Each number is 500 + 40 x the weight over its row's rms, rounded and kept within 0 to 999. Layers, rows and columns count from 0. Numbers have three digits each. The size before them is the row's rms in percent of the matrix's.

# o: layer 8 attention output (transposed), 640x640, rms 0.286, rows 43-51,107-115,171-179,235-243,298-307,362-371,426-435,490-499,554-563,618-627, columns 512-639
# v: layer 8 attention value, 64x640, rms 0.0447, rows 43-51, columns 512-639
o298 087:529496521515520551488475514488459511490489506501522399492550512431451426494449476568424500504492472382503519533505574491468524399555516480538495402450474451525446496481497586478550497562480439517523499470505526511510479481509517503513485466420489485425534495497493494541519468569520551490444495496480540475555524520519437458459481494499535552471558470511454452483446593462478528540494
o362 100:488544576434540497461492496488522529510475514491428524486440404566467509596514530432482599450501420549479526515476448470494509509405500443572507518512521521512484473561522430504550520553551475521470517506526543530518517487529433552511507515545538456441493492484554481491468458494473461548523593495503521524484524508478461554561540518492533446488557399491465525478554539495508551556559
o426 097:565526430513438474505581442527482440472465432535513531505519497425474462532505523524525442560529529501470471489483488497519475474421508537475516481459521456519444565444565522444488462486433593504568544564457477521504516461546454490512494521500513497464502534574488457539541454479462486584522507535560445585519470568505537538453407421563507490449476580544491498534478532450434485532491
o490 096:500491446526507525536517533496490474564549497447460495537505535519526564488409495434510462549510510474504479552501549462486504502489456485474428526446455490553491483471422514502508513484504486495489478490580525478425456572427444528569531485491475569560508446485502463518551553495531524489492527501479467477526545422475518510467540551513459451508471447449465491510472486542498526415454
o554 102:453466499495431509503523542457492466480471500462468352478531556528518533502537514534472470543551513490449521421499498499568428457468512501511489508547509447395567485508513427499481580492489553469479514489541533411539556533518558607443529490514518529519484516387497533500488536502532559510456522501520521535541449537471544541477510461458490546495557536439491508516526508433503447503535
o618 104:474440565513477480476547491507540542471527483507552493504542526546414484459536476412477479540504491422543541532502490561493431525502518506516524547489471556487547538501523452514507509401476432503449437471471518525455547444510552430478520489482539518474534496530474496442419442492462500494563429491423524465560535466448511493436526535553490491556416558500519511404466477522533456516530
v43 103:525464499515444446518513495483489521538518462424489462500558545470502515455527462493536509448542539423465516475461549560504556499457448502534543495480601515556533469584429474529500566456492563520489533435462448489458517521544499509491468480425503456493438541401450541544541468490533475488439469482499507538516448547530388601435484469560604503457472482407510525507533568484527522417509
o43 103:497523495466562491390482536440531506444495512578461499557507471507594515463524515471510475510475507521534530469501522492504547474499496529492491462439476484465524538495517441530447496521530499503580566445469480474549499566477499504502432504534527515540526516562530421489496467589540445485475515526536467415525475473490566508565521505462425502532503566469430511456503482518574517446557
o107 102:614475500427480451519521442482480532480556551386496554501544532498519474523537468457577465508477474451529520537490538535568551544435496566534494496452545501523527512588475496488551518532563625520416500464523482509516515456454503457515494483431566445528561512496434562543520514402494476456452487478531547544534559564502366587478466423538503502488506480472509488569550515548522537440477
o171 096:514492486551546486558544530487478507483478463510537497549464458509561501511487401479523486513456535544505481477523430480484429527490468466469505491533486488480549458548498440423516457528500439455509506480448523480507479502528508438513495459544506485513537502457466480487495496498443510531528495467418525501527459506482513429546532607532511423431494519502479513458559563519443485543535
o235 097:525464505554521466570493460514448481434463524483511465521478498501474465493613523494469534583486540478515489522510513481490526509518522529426523555506522443460431502464572499516514519439516529517518511545446519574514557526510532549503457491489468491484468519570463459440517493481457513486537488513473518447409468500506496480506500514496488425455462498473505531483510502496533492517550
o299 093:539499543419457557499558519518489485454527493524532497518444449580491457486473541479570462545477462452520451488468493502455492500489490477449501492525545513504543457425546436575467452523481491558494500478487467566482466503499432484474524511528400544387480462448521585468466471513565517438467499518557503472488446461570513502494470522468497557595462481446525578474448513535489554521461
o363 102:433468523457414496465487493501481562524442502475554545522546519495515440550518589454541494433514477459458505527506498471446517456485466468464546458501518590553492431492478558563597491564479475538421539489537483529493501508488456521455535470510518623516492401521581547521498509495480560477485514498535499515500516467459445535446469493540476488453467482433560456450504524512506513430460
o427 097:487385459549480452481503524506475455489542484470438560507572586484469482471501492495501562543520545491486527449486439569545517440439531516546506517559488511490462511454495462492400590476412480502486532585500475463520433584503481474521479468481525521456577459477467560492441458432521477422471573548428545415457491490482465514445503495542517567503533511538382473499522458449561499518503
o491 099:476473462500519501521542473503528457568553566475455468462498432465430522542465487624496511485496465515426537486488516468517469467531557435552545520458467496454430527494502519452499499536443503423489500465525513466494504474551460489471511611519498507507428622452607463479437511543482482515543509541584466548552498509477541547557489574486555446465544524496539460503472442462424485484462
o555 101:459573432515539554539515493494478473513470448551528476514530476497455504487489495505512445504471514527492488541498539504473477501543519485478506592494442560520454524543469436426493564456506503509481439522548513506475423473479481577439513542506574530505456495507486471520591512473467454525442547549454502597547440452427515505473503484481449487556507535500479527548454486462464459571580
o619 103:497535489567523542516512474546533529584497459512518481545476478433464451487494533542421495494491484533532412533469434448506469554498555507459482496522521415519465535489522572539384428525495458453558483558523468506481594445455523498560507510487467492522528520543520497512565577453538533519547428385507478515478548530536547512517502450493515484519525402537557496513466486558453528554463
v44 097:408518524511420487467556548477483519544600463420496467470439429509524558548464447496567481535501518554466524567550521499535495535479537544510488479464516441480490421552536477468517532566473461484539469549550501515497559526517483487565449470571479461488498548492475433498525474492460562558487489485564551559464511490532534539549452532476466544528546483484540510515500523503424529544460
o44 104:568529494527524486447422514500448500502436526471454535473537543434504473530552527523505395470528559532509445496469559502499585419582474441465561502528541491513494506485486511496487523482499501446498579476574461452513455557494557432489457520499510591480499484546475440490453455510512490514490524407557451541551528511570495503499544511475490508481518553551508506418520449446533511487433
o108 101:533457528562399508497442490503512544564522434491442428462499509474504517549522436511513542540452481418473529467504482505552509507473544536507522555466493466545502404505524522512479574520480523498497537502501446555522476521444452556481504508472495515485447464523448475414544459471547470516515472511550545534462503455489508494493464434475530453489543509438537478525493538546576445530570
o172 102:439483446414503487495451502490494426445492520501501513515461492516564514507553575501504556469621568504494491425472440505438511438522481432548493516569558493464482568458535518541516431481442527520496440488548451470438488465468497464452530499438524537496467513465510591532500553496507512555481534483502472516460474491503466511470531449540548548543519556532528528509503570492504437543521
o236 102:505453394515532520536505511485533474504506500454483495515521477493553523499496548530446532458494480533531555475498481574434567485464472555565497503542421531496498441527508476464399533472525468508524536467425482541486509488510534546511574537564523454490439450547495526576497498449576539517559471487396506522574515439486522457490520510484494471521452481493508568515445500495492496486587
o300 088:473549531472524445521503532545430462455539479494486425527522521440501517507487520464511538542567469578497485498495533537446438499442440540528467496521525459559564478597478507508439533510444509488505472493499554606457501478454532549525441459545547472549433547456510477472461488516486560473515503474530473496495516532568492488538472481463534565520522453520547527526581537502525532508508
o364 096:449553430498460502485544555483546478481523473580497570473459432531510522518511533513494550548412514517450506485537476427437400568535461570505442540472561489506520504566472531472566490479595435467529468540528554482492503525417510533512432490470416485508528547473563449508462460512504464501487449468454564473519531452488526540480479543408545461487529478466435526508467557545471463527521
o428 097:479542485433514567521536493422532534526464478449575492552484455532500522524499470488508472534526464543530544523514551459524447520592516506477443437535480535531521495482515495463425489483519466444540516484463549437495536474582451447546459511468547462438494567514513557533519546538515539501477495471539555453498490518546512494498559442500511474496477490509464415511489473471480509543456
o492 096:512483600562523486529494461504564582533464561493553436554483519575452445472526462533576405482542434464437470463553483528534516605461540524529499500524495476469490544466485452546486519491521400406505442498445526505524509552583510450460537399525485509531540432532513490554505473405471559534471543517447437507527493473518511507510562515504566454495534485508540519489514442597449565446489
o556 094:476522486499447470520455516504463479515517444577569491466490503396424466575504475517503565507459548534519427485433520483507415530520466492481516517543531576504496565477482446460562569542477546463508437470544428480540522475532533494528527522459481469501544539495593486491478513430478438447534483539477385533505516581518400528498511522520515500494473537499518436519458539571485504506522
o620 107:520451499582561523504563398510478503469491611512416531455489565481531523471430580494421502450473482474497511551462505464526541462466522455468509482437471499503489506512506569470510454515495545540443510467506502484539471466481479556481499516521540461497547469460464485482526543511461451475517477459611521463482470508414485488487497499540443496448428487499490503508546475420492471498423
v45 100:558487478524508466496463496497468453485504489445545498471514554509430407446452496519448476536526487459467553466468500488518498492483540535563501569457495490524508462516492479499454505496436493569523449504489462477506491513476538529497548529517461514472509512481591535524489450618528526546573486435494448525498574485565447509520480493487544529510529474520473553516586597465468476524462
o45 101:532506549514481524452468585464461561549494579524558532565553450525506569460517492499515437526498435531502445486510441490520481419467516482517436487513464466523581483514439518418567511491510541453468492524523529510505513500467524520507438448474471466563448524515503487491525530428435425480504502502462524484565457530510499481490406452513513474526454453498501518516542443489519530489509
o109 110:568483508480488465508518506476489478454598539423448461487441560528488503522497590508493419471546532464552617503472503518460473463483464517525548551499404508490530472445544445518536517509548530549469500451433446446578573452506553495463491488532520485530421422512465493498551462537548466566553512492460502491567547487518497514495525451501553453502488470530524540455529562417520494527439
o173 103:484463459554484481484475522504517467576497490517432425471428464453479471450442473476490502471489470494505541548579503525505502542563435456428559492522537468481505537498484449473508447500573549425484573521501442482453460530543574502560585493493484478484500529521551498477470500484472549485451527494434522553489448569498521476489516434456521490516493491514468459490383476622514479484515
o237 106:458495534489500501548503497485536514474501501505484547441535483461519548466526485513522597538386378500454472578470461443486435557479474507494454470502534451472498467469572542469389508545464541472505488507529516571534488496500498468495491447476550533559498484468416531505486473503464543503482470490512525527511509462462474534454517601483520513448527566514447455529486558492488468439472
o301 085:484495519461524488462535518545460503491552503577503527459518500432468472518549549474450554504467550551526589462454586531520461524511565490439525428494495427500488559487546531457532522526454508442486476501426540519453521506541511481570561531482548502520538436515491508505570524517477532548504478508469505510472462481473464567450517471466495496526569516526596454522514546484401508516550
o365 099:516580470512509492516532416510535514490578454505588486528554497565463493474469457519442492475485490487460511435512513513466490474517508571572468586498481518508403503566484544475415441479490472467558502472514488495541512523474494449485543556456422481530501557509495588426462468539449552506467491458464503515508506546502477510539463450474563502512487526500546562572415470422471485486495
o429 099:471472522496564472482474463442458526527469405542464552576472465445504429461524468514506491375549492469405528508478536530447505487470582511566538464492472512507471517530476547479568509476459464536450467511500446497516531518483506481498524513493500469506539506486522439445467526499553455503515503541555484479516535531532466482469486481542485467454516440550469524431538446454476514511588
o493 100:468523475487475487474471521512477466530465467450453424510495529499600533528496592496540410578511505518539452483452501502508543510499454506490501481516512517502477435525494559593477528448536423466518503497471464550486453514474483565438443515507476509484458530480461449454533488529546508465473518484440492518502456466468564516522468526581536475494534454473440532508508458504527458553557
o557 097:494491529488526526500543446495537475460486552436502482507458536464457500527463524489446480509502490483560487464526449449544513439519530429550493491533499529443538537506546438566527546517500497610551547521531593552424480451566450521458570467451572550463493510527462433504486532469500487439573449523567539490454464521453517507581507456501438462539424503427560458584505532559412446546477
o621 107:506547460493483504512417514522523561464511524581535525451515483556494502513527496503507545493501525515533422499526536499487511546493501478417507415479489558550520520495505486478524521525493571508530497478555530477483535467470484509467507532529562542516481534504488487571534480483465512526446523443525478482434466434528589465467509587494466482521499513443501473472519536498511522459512
v46 100:471526470460469520513507545436486563506499487507581520480506486504383428451489542563437542492569496557474487506501595473468503495600512565498510535522442495451557470457528509493506532462559519475453545523504559445535501516460445515500495491445560443396490478489508442460423511483503490540513573561590599558545470572572550506515500446566540441469480528505452553484462455502477467480534
o46 101:507472469491516512446535564467485506558531542522515492495503547566528440477504441440505431569627496437463423559489478447435547446462460434468504549486518548557469495548502462459535484435544530502545483482498566576491517506553550489496441485530461493532483424478448510528497526454499510527447451476506404548478407540443477522560497552531486503466541411457538497405589569540569497447504
o110 099:571471509529450493504513522502531494486556483457554533491587526544475448552478569558512535458545459521537482490533451507566510518486509491529498482514447477513556498478517497574511538542517526500469516532491533504485508512514513559458498523496510564471572537501533441458480525497572434501475565519474537475556483517565447464451524477508494511566498449509499495538492491552486447492529
o174 099:431513516527490535552452501475484489454511537461512547550475474420505575521549554448487527468417498577513484461504472521518547555421524482504557523592577545583493454530589501500574536509497492499441499495538505435509495521515541505552519452522441447550474454548547560531503529463477488451461539455538451485461451476435497503555504545455484568490532488547509512498482438462514539494518
o238 098:547459555504486500530454552465537469502462499508522464438411525531518567542532493502522471503500444473497497558528568497543476502553547547559493456476518434436506520495524528535495526485472499425448492482523580534501513468499479528417451485470552487539545531523500425559525528499499472482508439497473515543485513509498510470545478431474525454501523544517406499493494584443547499541437
o302 087:464514475454549503485468483497519424453465480461540444483461541448498498549520511550443483501539506506427478514491593534481542486532509501515447557540474514440486565520487492447446499432517440533517481592552487471514521488534463498503516521490443497505507485489515491548533463613520564588515537522467485450532531555492442537492539454496582499567557499466469468507470460554438441555453
o366 101:567487463554486466487490524547597431541470533480494491544439444522462435493498450516504549421459485526499469483538473453463466541595499550482519456541440479456535527425418591459440526463516469525556429479443494530516474521497457472479522449482553543484500556529554457465467490522471509492483463567544526557546598553521547505505547538458555522497463515525562521506477438462492537508474
o430 093:494572495434496489526522430482462590429594527504467489473553486474467547389484457583532497480491520435466525440476547534575485493526453390485511498461489582516514442499484552463484476442471487448474552410490477521541513440459421514602568482500546530429462566521505536490498450488554556496524515473461559514488569495500530482568537495551487521492514512455485531506508554484470482559517
o494 104:469501475458560490481477559496509506565476525501517502437515471521514535456477467480526441460523523470568466479489478515474536485491460449524506452517479437548486535584465522528521541431517467511502571539563426496524506493419501532432511488522522426438482526460462458478524470485483525585545471448528534527496489440499492497503492454479465480453524523522584464461504528483520589478502
o558 099:504448553535481509524557419509464475526501528593446484464542591468515479561557536459559449552478514526466514520487479522502451500464527494479441468567507538505514451501517457458483462525485548518527518602480514475438496467540500510448501514541461466573422443530568535518578557494444448442475468511447495451461470479450581565574496559526509492544453512462531526494535475544454445411508
o622 106:505488490531568511514482501552500496493507430441495507519465466488544554486482444447564524544500528445515547446494502489503475533524519460450502542431507498438534461519500495488501460522517506481474515508452445539491566532515490448495528567497443504539485459512510538551483514513514546465511532501522437413505446482541474473416525457445468541480446486458459450480485517462532505518453
v47 099:425531509474407529535550471517534468600561424463442525510487506432497482535498523518515535452424466459523561523509451509533479463517477536522490489513533479454514470446501549525450486555555597462526529469481490496403549554530432496478536542524493445460493501436444448518434554493515541484485425428445473527480500488475505511550501550469488507476536446630473514500546479468471423488486
o47 106:494502454534500454466508490479497458475572536479483493447539514566494430529436582512531483496500469476506498499536439506468548570483488515508486566546530471464494496536485486483526540630399497478449475576486472516550446488429459508474409513421378545454482456507463529511519505514526428516557500488454521501540484421516549431424549462559511473408486529448422489517469506500458538442447
o111 104:425531520517451512548548456447504499520498436480564499558437448546476538514461463480496527533467541484460427453513452514509472460471491482486465532530562544515504402503516503473557480497507463525493516519521509529540461476483465523479490492561534438437497545509482493505441577519501446540506441497470499499538488516461495482499446427491493572560511528506503546505494479519471457562496
o175 108:571528477483512509470419588502459554480474541491479507503494565488535482482518492511491444550507507494547480519487546452542498578499548479521534463593487514474514464502507497545492545492565478495520491507533550486553500515521499502498566552465510466571469531574531488510544458491487516478511483486499526457503543437509546503465500568446466441500423485548505521506460535540505464516568
o239 103:546497470513413517520500460507532534499511464552496504483447527478570543487524521452510494530550457520465463552450556491515537519480486398516478495454500497519509543464491477448446543536481548543531523479474469461491548481515547503533527539518502488526557524533603523487547466504535530468424462487470464543506414516495514575485547526496517512475472521495470515583533524455518487513555
o303 084:468532451542583497455453518527506531538558514516526473478470552515473562480475528567563489510489579541493577535470505484502525491568439481488500553453548506514515464516538571476419460466480535541464571491541476543429543439461502468494496515484504439571557548528480541543517501467551509494551439477512538506477525496517512481502496495470505478401515590498481506489496463491616532522548
o367 096:472539572450517468454518539540490536474495484573491517517472494602430480561497523446476535485507455544486481446493488489438591450593463553496464498543493494491545547444490542476507522486510519487542496545544513547563523539522518505512495439507537546485572515448527546533532476501445492554498577474530470539475497545454491508531500496516516492485530479548536525428471419515463509484442
o431 096:453504489531525562518467516544531382462527502452514499516454500429472533461535460524501487459494463511521519548559503502525518486538513510519527553463452400500497572460405455566437418526481535484458491408453469568550508491517566458502527533492465411419522498511478524508439476561474486472428521576499511549502505503508487535522485509539499527516434475476509515559517464522560424525473
o495 096:488509527533522485569587442504493471486444496514542524475540484489445520538530523524515523530548504449405511495537488501487451518448471531513475443516468478497477492501493479472562493459515474471524485498432470545413486502460472437546518440448544532490470533442464495478458561450555586527498520518512463415474489537509494416543464510483487495458530404519525442431551588561510496495498
o559 104:536451485534471503493552496474499495506455543434504531496476483584524484484522472523442515552449514497489547486505515474505464532525529505477499394519543546505485451541546483489531469522557539515459495446482509554471488478548504521563459492453528576534513514457541520442527532543548527500529477500450486507537510538480560491499491424450447541513566539520538487530494475454471475510473
o623 113:572508463484586467480452494458514522449489487468454461580543501490520533458499483533463472511468476473509465476452588477532520517469503458512529522462488558514476504576431557478493456448537466476496486449481493401542524495497477528505467465573460554519516410516494479503549448483474463530472524485525514481507474513563477512460519502496501478564511505432531488459504506523509483473487
v48 099:560442572413459529475536547581536467437432530516526507467553533586481514445443504546483549536554495562524452435442530542522639451503511447490510479541435512547527525506453513479470537498543405467451463498508506568574446525517503567543581444475476477526528501431506455440522441460530522498463448523547542495532495504524536490549513561510609522497538511504506537540533458574574461546526
o48 106:490484502496497491510476433501463511503519527506466511524501507566526529561631484521451500435514552515496549441513476516504501539492448543511478482514548541478487484523524512472481464516484505521512485490517536437551576476486474545467533477551525472488486526535547494532487536507491486424481484435490450490477492532478549531528416476451452457521434451451467545473463497503523471511518
o112 102:497495463460401484479542474543515552490496511500497511405525480470434424487435515509524495427546431484501503503483497589550435464504507515517473514509487493461543481523464550416567519549533444485465451505449500430540460533461433469492509515569487563511450544506534518482420429536532530485511581525517536554535458543452581553500551503420555497509519498506431493472493471531483512521516
o176 101:454504478519557467515550543495472493494526429527413559493500480544604514473544518479549540510434466439558500484563535500501543431475489515496553514495430459504472498457469508490444539476546436450502492504467490517464553471516543455540493523489538489538497476453439491555579519491579455535492454448441470426469496439493533471463483436563390476452534500481552475425515490445442439523522
o240 106:572496511549420592522511421460439514470484449484644504592459496466495508589450411527526494471507440550530499536540451494507481477454582587513471491452527441490460492436451470453531393557429534452486523501597543481465456566507519431477491486528470480519571474502529525515509468513536521492493510480523521573493503469511498524447555584497563492511614473553561493464521480478502535432468
o304 082:531509484459539509531477507507498516525476625446500514458467529479587478522475488525498500488515512408459540514485444461482524549518519489515554555531499486556463479541560449520463507470477508452563451482495471486544492446484551545536478479478454519514459500540448460457514497447460557476520463476568455473497490524611463493523462568463549473487511514500482488548468532567485580478524
o368 103:498552457489499502482469455500542501473487536485515536449526477410455511539366449608490508475532513480565492552476520510427580511479502514498516486441522548551488488514502542518468573515484500512511518510464436438477522549541501536481471508501461456461492487450500477476509469549465438465528357576554517568490563521562524402566490494481532547430489451543484441541495543509603485541466
o432 096:492564467460485504498514508473498499447501457524454480475501530492547507469507501454481421504517417508518560485505548569549459491496455509545542532496502475474516515494455459460518493528482491493540484583483532602574505452417435522452483509434529447557450486479552429514480458552503548511436467509540480445468570457481514518546539453509525516500537516519482526521534539509550501555553
o496 098:512458478485473509545468522468467474531568510485466480552445440482600450440577468475557494541507574537433438504519505400526379551487456426505465471544568497530481492496519531563521476483560538514559536490540533520483451466580559444447459499468521482542513514474553495417506478546482498512529503510517447440477429464430511494457525488561416533488437496520507447454490507458418420470488
o560 097:507516553510528433520520567499634551488496523472507449497533507540546518438521553450491526513512470559516481477475559498439497517553495521486513491506564564530464523488531504514469557517496512525463511489510467498478488520505473513559532522470527462503519500512522521510456559488455507534519545497488496441460489504503467525509535509553502466454525485499524536550440523460493556516487
o624 106:477534475568529500448497497528508492502493488541493524557498584477454536507484493479490476542461558512469488532528447471534524582489543540454533570468533497526562512573487483545504469475468522472511440472512521521470486491488530512482547482495477532506565455485456573530535513478480434560530502485490509512612523552517477527526539563480443506536425510511541573454435470553511535438531
v49 100:518507528466489489455505531516446534502514500540473549502538536517428490549453503518551517524493503502495512542476586472471483519545471455487508594577551510526491512526586443466490542452463504513494520431514514517504521554539497484501471446555518440454512521510520505482499507478455441508592537416558490476549535488481476461381494495551483466466502454445518538456533542518465494464485
o49 104:492447486429554405585493542465482440587516482505429543455522492497542413464542531465481506528542468491487469446473441564506490486524496461561498528474456518515447458549502458481474524463518563428486534510481507548499536507474471563543505559435453514494577502454458477491575494468534506492434498555457502569521470528493519555510485502513512387510494527459478481494544498483440534473480
o113 102:429609499463521492413459527545458452462543488447511503543498477573437462553480473502549475531478469615628556518546496507448455508556442473586465537589495478436540526521507477466453502468480528487539532525472530524467487511431493551521487448525485486470530519515510520554477489462498480494519522494485527489515508457446523471477465559508461444437477458491462434547456475559495441537536
o177 106:517514490536530480554469454450551439488501443551491417447454462425539499518524548512528546491522536508499452447466499404472548570477489470514451466460512476571536473494492542455519477596506540487520537531592500471491489470570556477483478528452519519520554439475597569468545534591529509444450511504510458495593524490490438536469495470513527557462538486494426593460451455466508501498470
o241 106:540415475498566455446503502445438550512513524514456482482578489526484479485527427540599418475490508553448529582470469488438507429430449623496560486492455494502478497528512464485554526494493464467483528488477571559459465500561496498431486440535508528530438537510454534539537427482495495538551435520484463558491505520581498470544478498510425500529530476519566498458516496549507518499522
o305 084:548446512470443466498548587554478503450484487513469481489563463547497455482495474437454536532477502449531484476564550495515452472583554534481536500515517504508547517423436509544556529571506509534533494504518474489455522494481522480501510553555461538544491446519497520442446429416424411512498538463536498554567463499498502571447523424529497592587413534480483521552463488463497526459543
o369 093:489529484565513513543460490540436505474544548436521576551523555483481542548448496474433523492490520510434517499530549559534589487492464591484507486592485545491489514475527473506500482485501510470445497524552480540518507514538541516488456452452489514495406427494540483559466528480427499491473425524515479539502501516508465514505553470503514505501459448476528461480525530494481429481544
o433 097:439507512497462508547499457458440479571498512525484474476470474585449467508557584516591535487512484489510482501429435504537465466457517439556475470465525543485475489403514532462496478441469509513530505499477435452507562381496524492454497519487501498455522537538493514527461536528493490447532494444508509489505531541437514531477433472541516510474489516530507448560483467520493462484434
o497 101:483510496453493475467489482549576486495475462499535480529496524534559543491436489540533470477555515487454537543535576551549499484519618483540538445453508436503497540482434496558483539523439447580428437500471458520502471473387510514477509507502535511549503483488425494502541460519540523452447551549501442520476432538468567513513487525517541540512522467492488498502588584525469497504517
o561 104:554448479566431434470565528494528497538478501524586503462453568520481529519522432481472495486427484490508515499555521492498464496389426556405472461525448473431499476460506512493531493493484472488482482476505504467590488524421453459510516503512583474533488502465439509457446466471487481467536569486482575466391523405481480511555480522459558473493518576535512551472528455473477532553527
o625 103:509480488508444534517474498492551565541438485564530562552498487406481487480489556499430531500515499543496518526505454515551525474450466445488511481473546533485524497541450517563427492566596467478552439537499545484503542542543517356499484449477527479502526554547525469469498444569483514541559433527440469399438490505570480442516520510432463501558513483530529523485465590511489571492557
v50 100:514498536494460544517474533506478431443495477529486566585500493451504466612501503545484528513482558539495481506497475486538520525556505562499420532487497466527453498512547467601562514493490464570563627583491512477479490479544523520519437525479509486525475533507486428426452499414462420459508558528564452513491470492556518501525494494453499553508523507574479509502460438504452511475597
o50 106:524553497423501480471515483480544502525507434495463536454415564504551458517500561532492491556536499488593515448477503496521430537482534528532466489499555503463425525506548523508511468477449522520474487503538481472519532507586523473499484484467480509521509476544515472459535477487490529443469421480527529484498491485592541446576454478534499436510459469434473469447562549559462408495475
o114 101:490565514558491507525531560464516510504490528490476499556469446438562455538436450466441549457459579531538491489481548485491544491562518513487455441454527471469483494443533495507524415496392505463490472528469471469510525525437484464489488546533543476505517529449498438487462455500437527501473491470562491558513485518495491477478523540492491518530523597526502469457457493498536569475610
o178 102:471485462526536419472543465553556585489444449544565457517512477461502506446528467470438478436467556490478496508396492444417502499454446510486495506560543486503558432591467464463460559553490450431355511461603530470525493464465531520551542501557543557527493423443555538492460514493450476508511482509498539424484494501498498426455446497499499481536575514470491541527527511495397496528489
o242 100:442525472536431503502438530484457459481483443434546516505475482512441532506489558456406479580496420505496522444507497514502543495506460435487510546493460493491501525438440554523528521528571497527565501515491490530513548553493461506477474566462499515449536558487548464503572489435556544476470524512507480519491526523495504523539485494527476547519503438553472521586506443519518548506483
o306 093:501523426518501568469503488459523503482530543448533500463523547527480515510475543460609526563518504455547512497494488581522503480460527477495471492479528523513507475473466470525528479467519441541493508429558462483484457508529464533484489466459509499504497499561517480429595530547510507501519558542506484474490536588507546479513531439491566514512506495510497492546530469553520494518384
o370 104:448520525504553468559426517442434495451608529486453510584500446547473621552539471503501532461574473435488582542479539507456431601491530455546531539465464512611518492445519446449514439475528514461486491567444481557533559521504513570508507433509526455508495473518482517478532482472479488553509499467496551458544496435507450440461491519554455544507459507551494555511482533442479483495512
o434 098:456508479489475546535457534469441506527446556469476533514493442486491444514524529564547498530500463513477470518535545504529495562538440461517482447467500446506505538520519460529446566528514523498469513519478472546477544450502523542481562566493464460543566559484534484470538521500442515487516463560517481508391549493561552518521531457525528476519466486514516489521492550502511520494588
o498 098:582505543535520529439555507531486458511560457495425493456500543439536466462459528454519498518521516489472457497600480468541509462487475486469585524510501487518470444540498509546514524529524499484490517470410518473455478597495517519580424509482490526478367510512468529503456443515434513481476537462479492517523491555479403591504536480527542517501539519498502495497536500470516487535506
o562 097:484513553562490480527522399508453500552505547570517453446533503554511439529540490496502504515471596452472491437532435520496502461459504523412471516477529533468511570490425546523435465486504523545574483487490560581474501536515464540487550484469534545471526564530518519534435442570524519457489546513500498513531520547501484527488491526415424483474526475458544519505525473460480505524409
o626 101:495455455412534460512546434536470490521436483468512453430541521587486489441478461539511551509477482542472531563435515526487556458517519488509564508514519504449584518498544506467484494453463554504480462501532485477506481499500475459433502431508493487527541439465495559573505528523530492583500525432497458546473546508430492530451508497504510505508465485444561445474479518538505557472532
v51 096:493558538510494475494495441526441495511539441510478522474501520493515523544415495475519543505535527561519491476513474444485488497442508433412418517410452465506538443477493501532517463456511503511460521560505537555597554554447450527511470495527480473497426476482500547538539536496480544465471509515525446485450495532500508488451513549468423476543575501507487492592462497497494523520511
o51 104:443545508441552556475552479550480479558534437503430544487499486547507448479493532528559530546520408525581425529532516566481565507543506583491441497506448457481481538461546525461472605441525508510500486457528572522540430470537444481430512483479523512533543502538537451498459492436499471489525528476481470495600445494466462562551482510480508478467435495542491484536475505447472541480528
o115 101:463507507570541423457480547489535500602541483464531510435568526452412487430527508526512507500505586550492457416433415500529458541436478542520533504455531468575543420491430415526498515550454494490472539459493445490527545493479501464527489523538516458522449490425500491474447493562462519490379516566557481522505542524459511523494467493473507486572557485438546507548497516534565521506496
o179 102:539566457514505575442470442522520493471478520544435476547501475553558511527465477463534524417503489528490470537545464504465493567508449605545523528563519535498504470493518499514510457578461511493503516512546458442505538544504545555502545407496415567506427438522514511573544472516466498482558437521535576537560534464564564484463510455511476543451467514508512573531474469491560499488488
o243 106:533441511493495432524526491531495487560482537469429492462456445512430541517438557485515555501527469442466503494407497490455482473531444543535526471524490548498485516478532461468561499496536530482549487555449470432468527533510531467466559576478535436488516517550472521549525521478482529467477477522469456530444509473479495453491538498448522424485490549481528424491454437480548530515492
o307 094:502436498558509463591491485516481562511534485483476524504512426542596460483552528462502450539440484455508497492489484460558498541485492505501478502500479532502516524545439473541522552491455513441527485512541526558531543519462470454478492531421513482498560484513430558517512522447507454540515490527565453543479534481501517514497488560519460564538490578498530535549486484492494545539472
o371 096:455452494471509457552475489501482562547465499497459505483478506453509501518546526501470488508484502439507529419459494467444542504467525445534478510530427409445576515486457445447481416548439462532518455513526563483495519434459502484559582526567545503507500505480477499420536519488540545475563523471424483428516519501517532470427541465471503530494506482510585497523502476570481517539512
o435 093:496547474516493463558521493487481443487519513424575519487516555526494479501460487453421482391510452428550529512508535519437561461489576417513606523438502531523414512520524608487544528485451510487516525473478484474478511475516473534556440508478437530505524425496475430539482451441457458481550506450477519495436496519594543573503477500483504514521536451489468484484434544478455467474537
o499 093:510466500515468487498457470449540541474529520527543467563441534445451561527542428446431478512468437434462467435562519488445548522508499522416560499472486504480475513474496489442541499532573473525540524497492513521494506530520497536531481503492461454578485610517518457532524504506577509542498559496479554402531495479427567483471514490503556527516441519527466430473551437468516499484497
o563 099:541624485567523464476498483512546477495462424493447459453548531466520400513500520577531464613558509566514519485519503570541458487562512469449448455495517483617469481497521454534536471478550563445488521574499477577433527449506544493475512498486470525502575515487547505539422554496587455526462541514506451491460505506480478516495479481588468546487512413523462558443561471486545520513494
o627 100:575450499482463581540475550470528541403482554516547450503490470524518493468565515472517461539480487581509442526472524477530450470528488456602540536557552562493501521482601531524475526448488567523452458412419525516447468510499476509482554505478541529434481472508526496494456458517453521573516514481467571535482451461523445484502471484507510462459534506481511486480490548435478484472495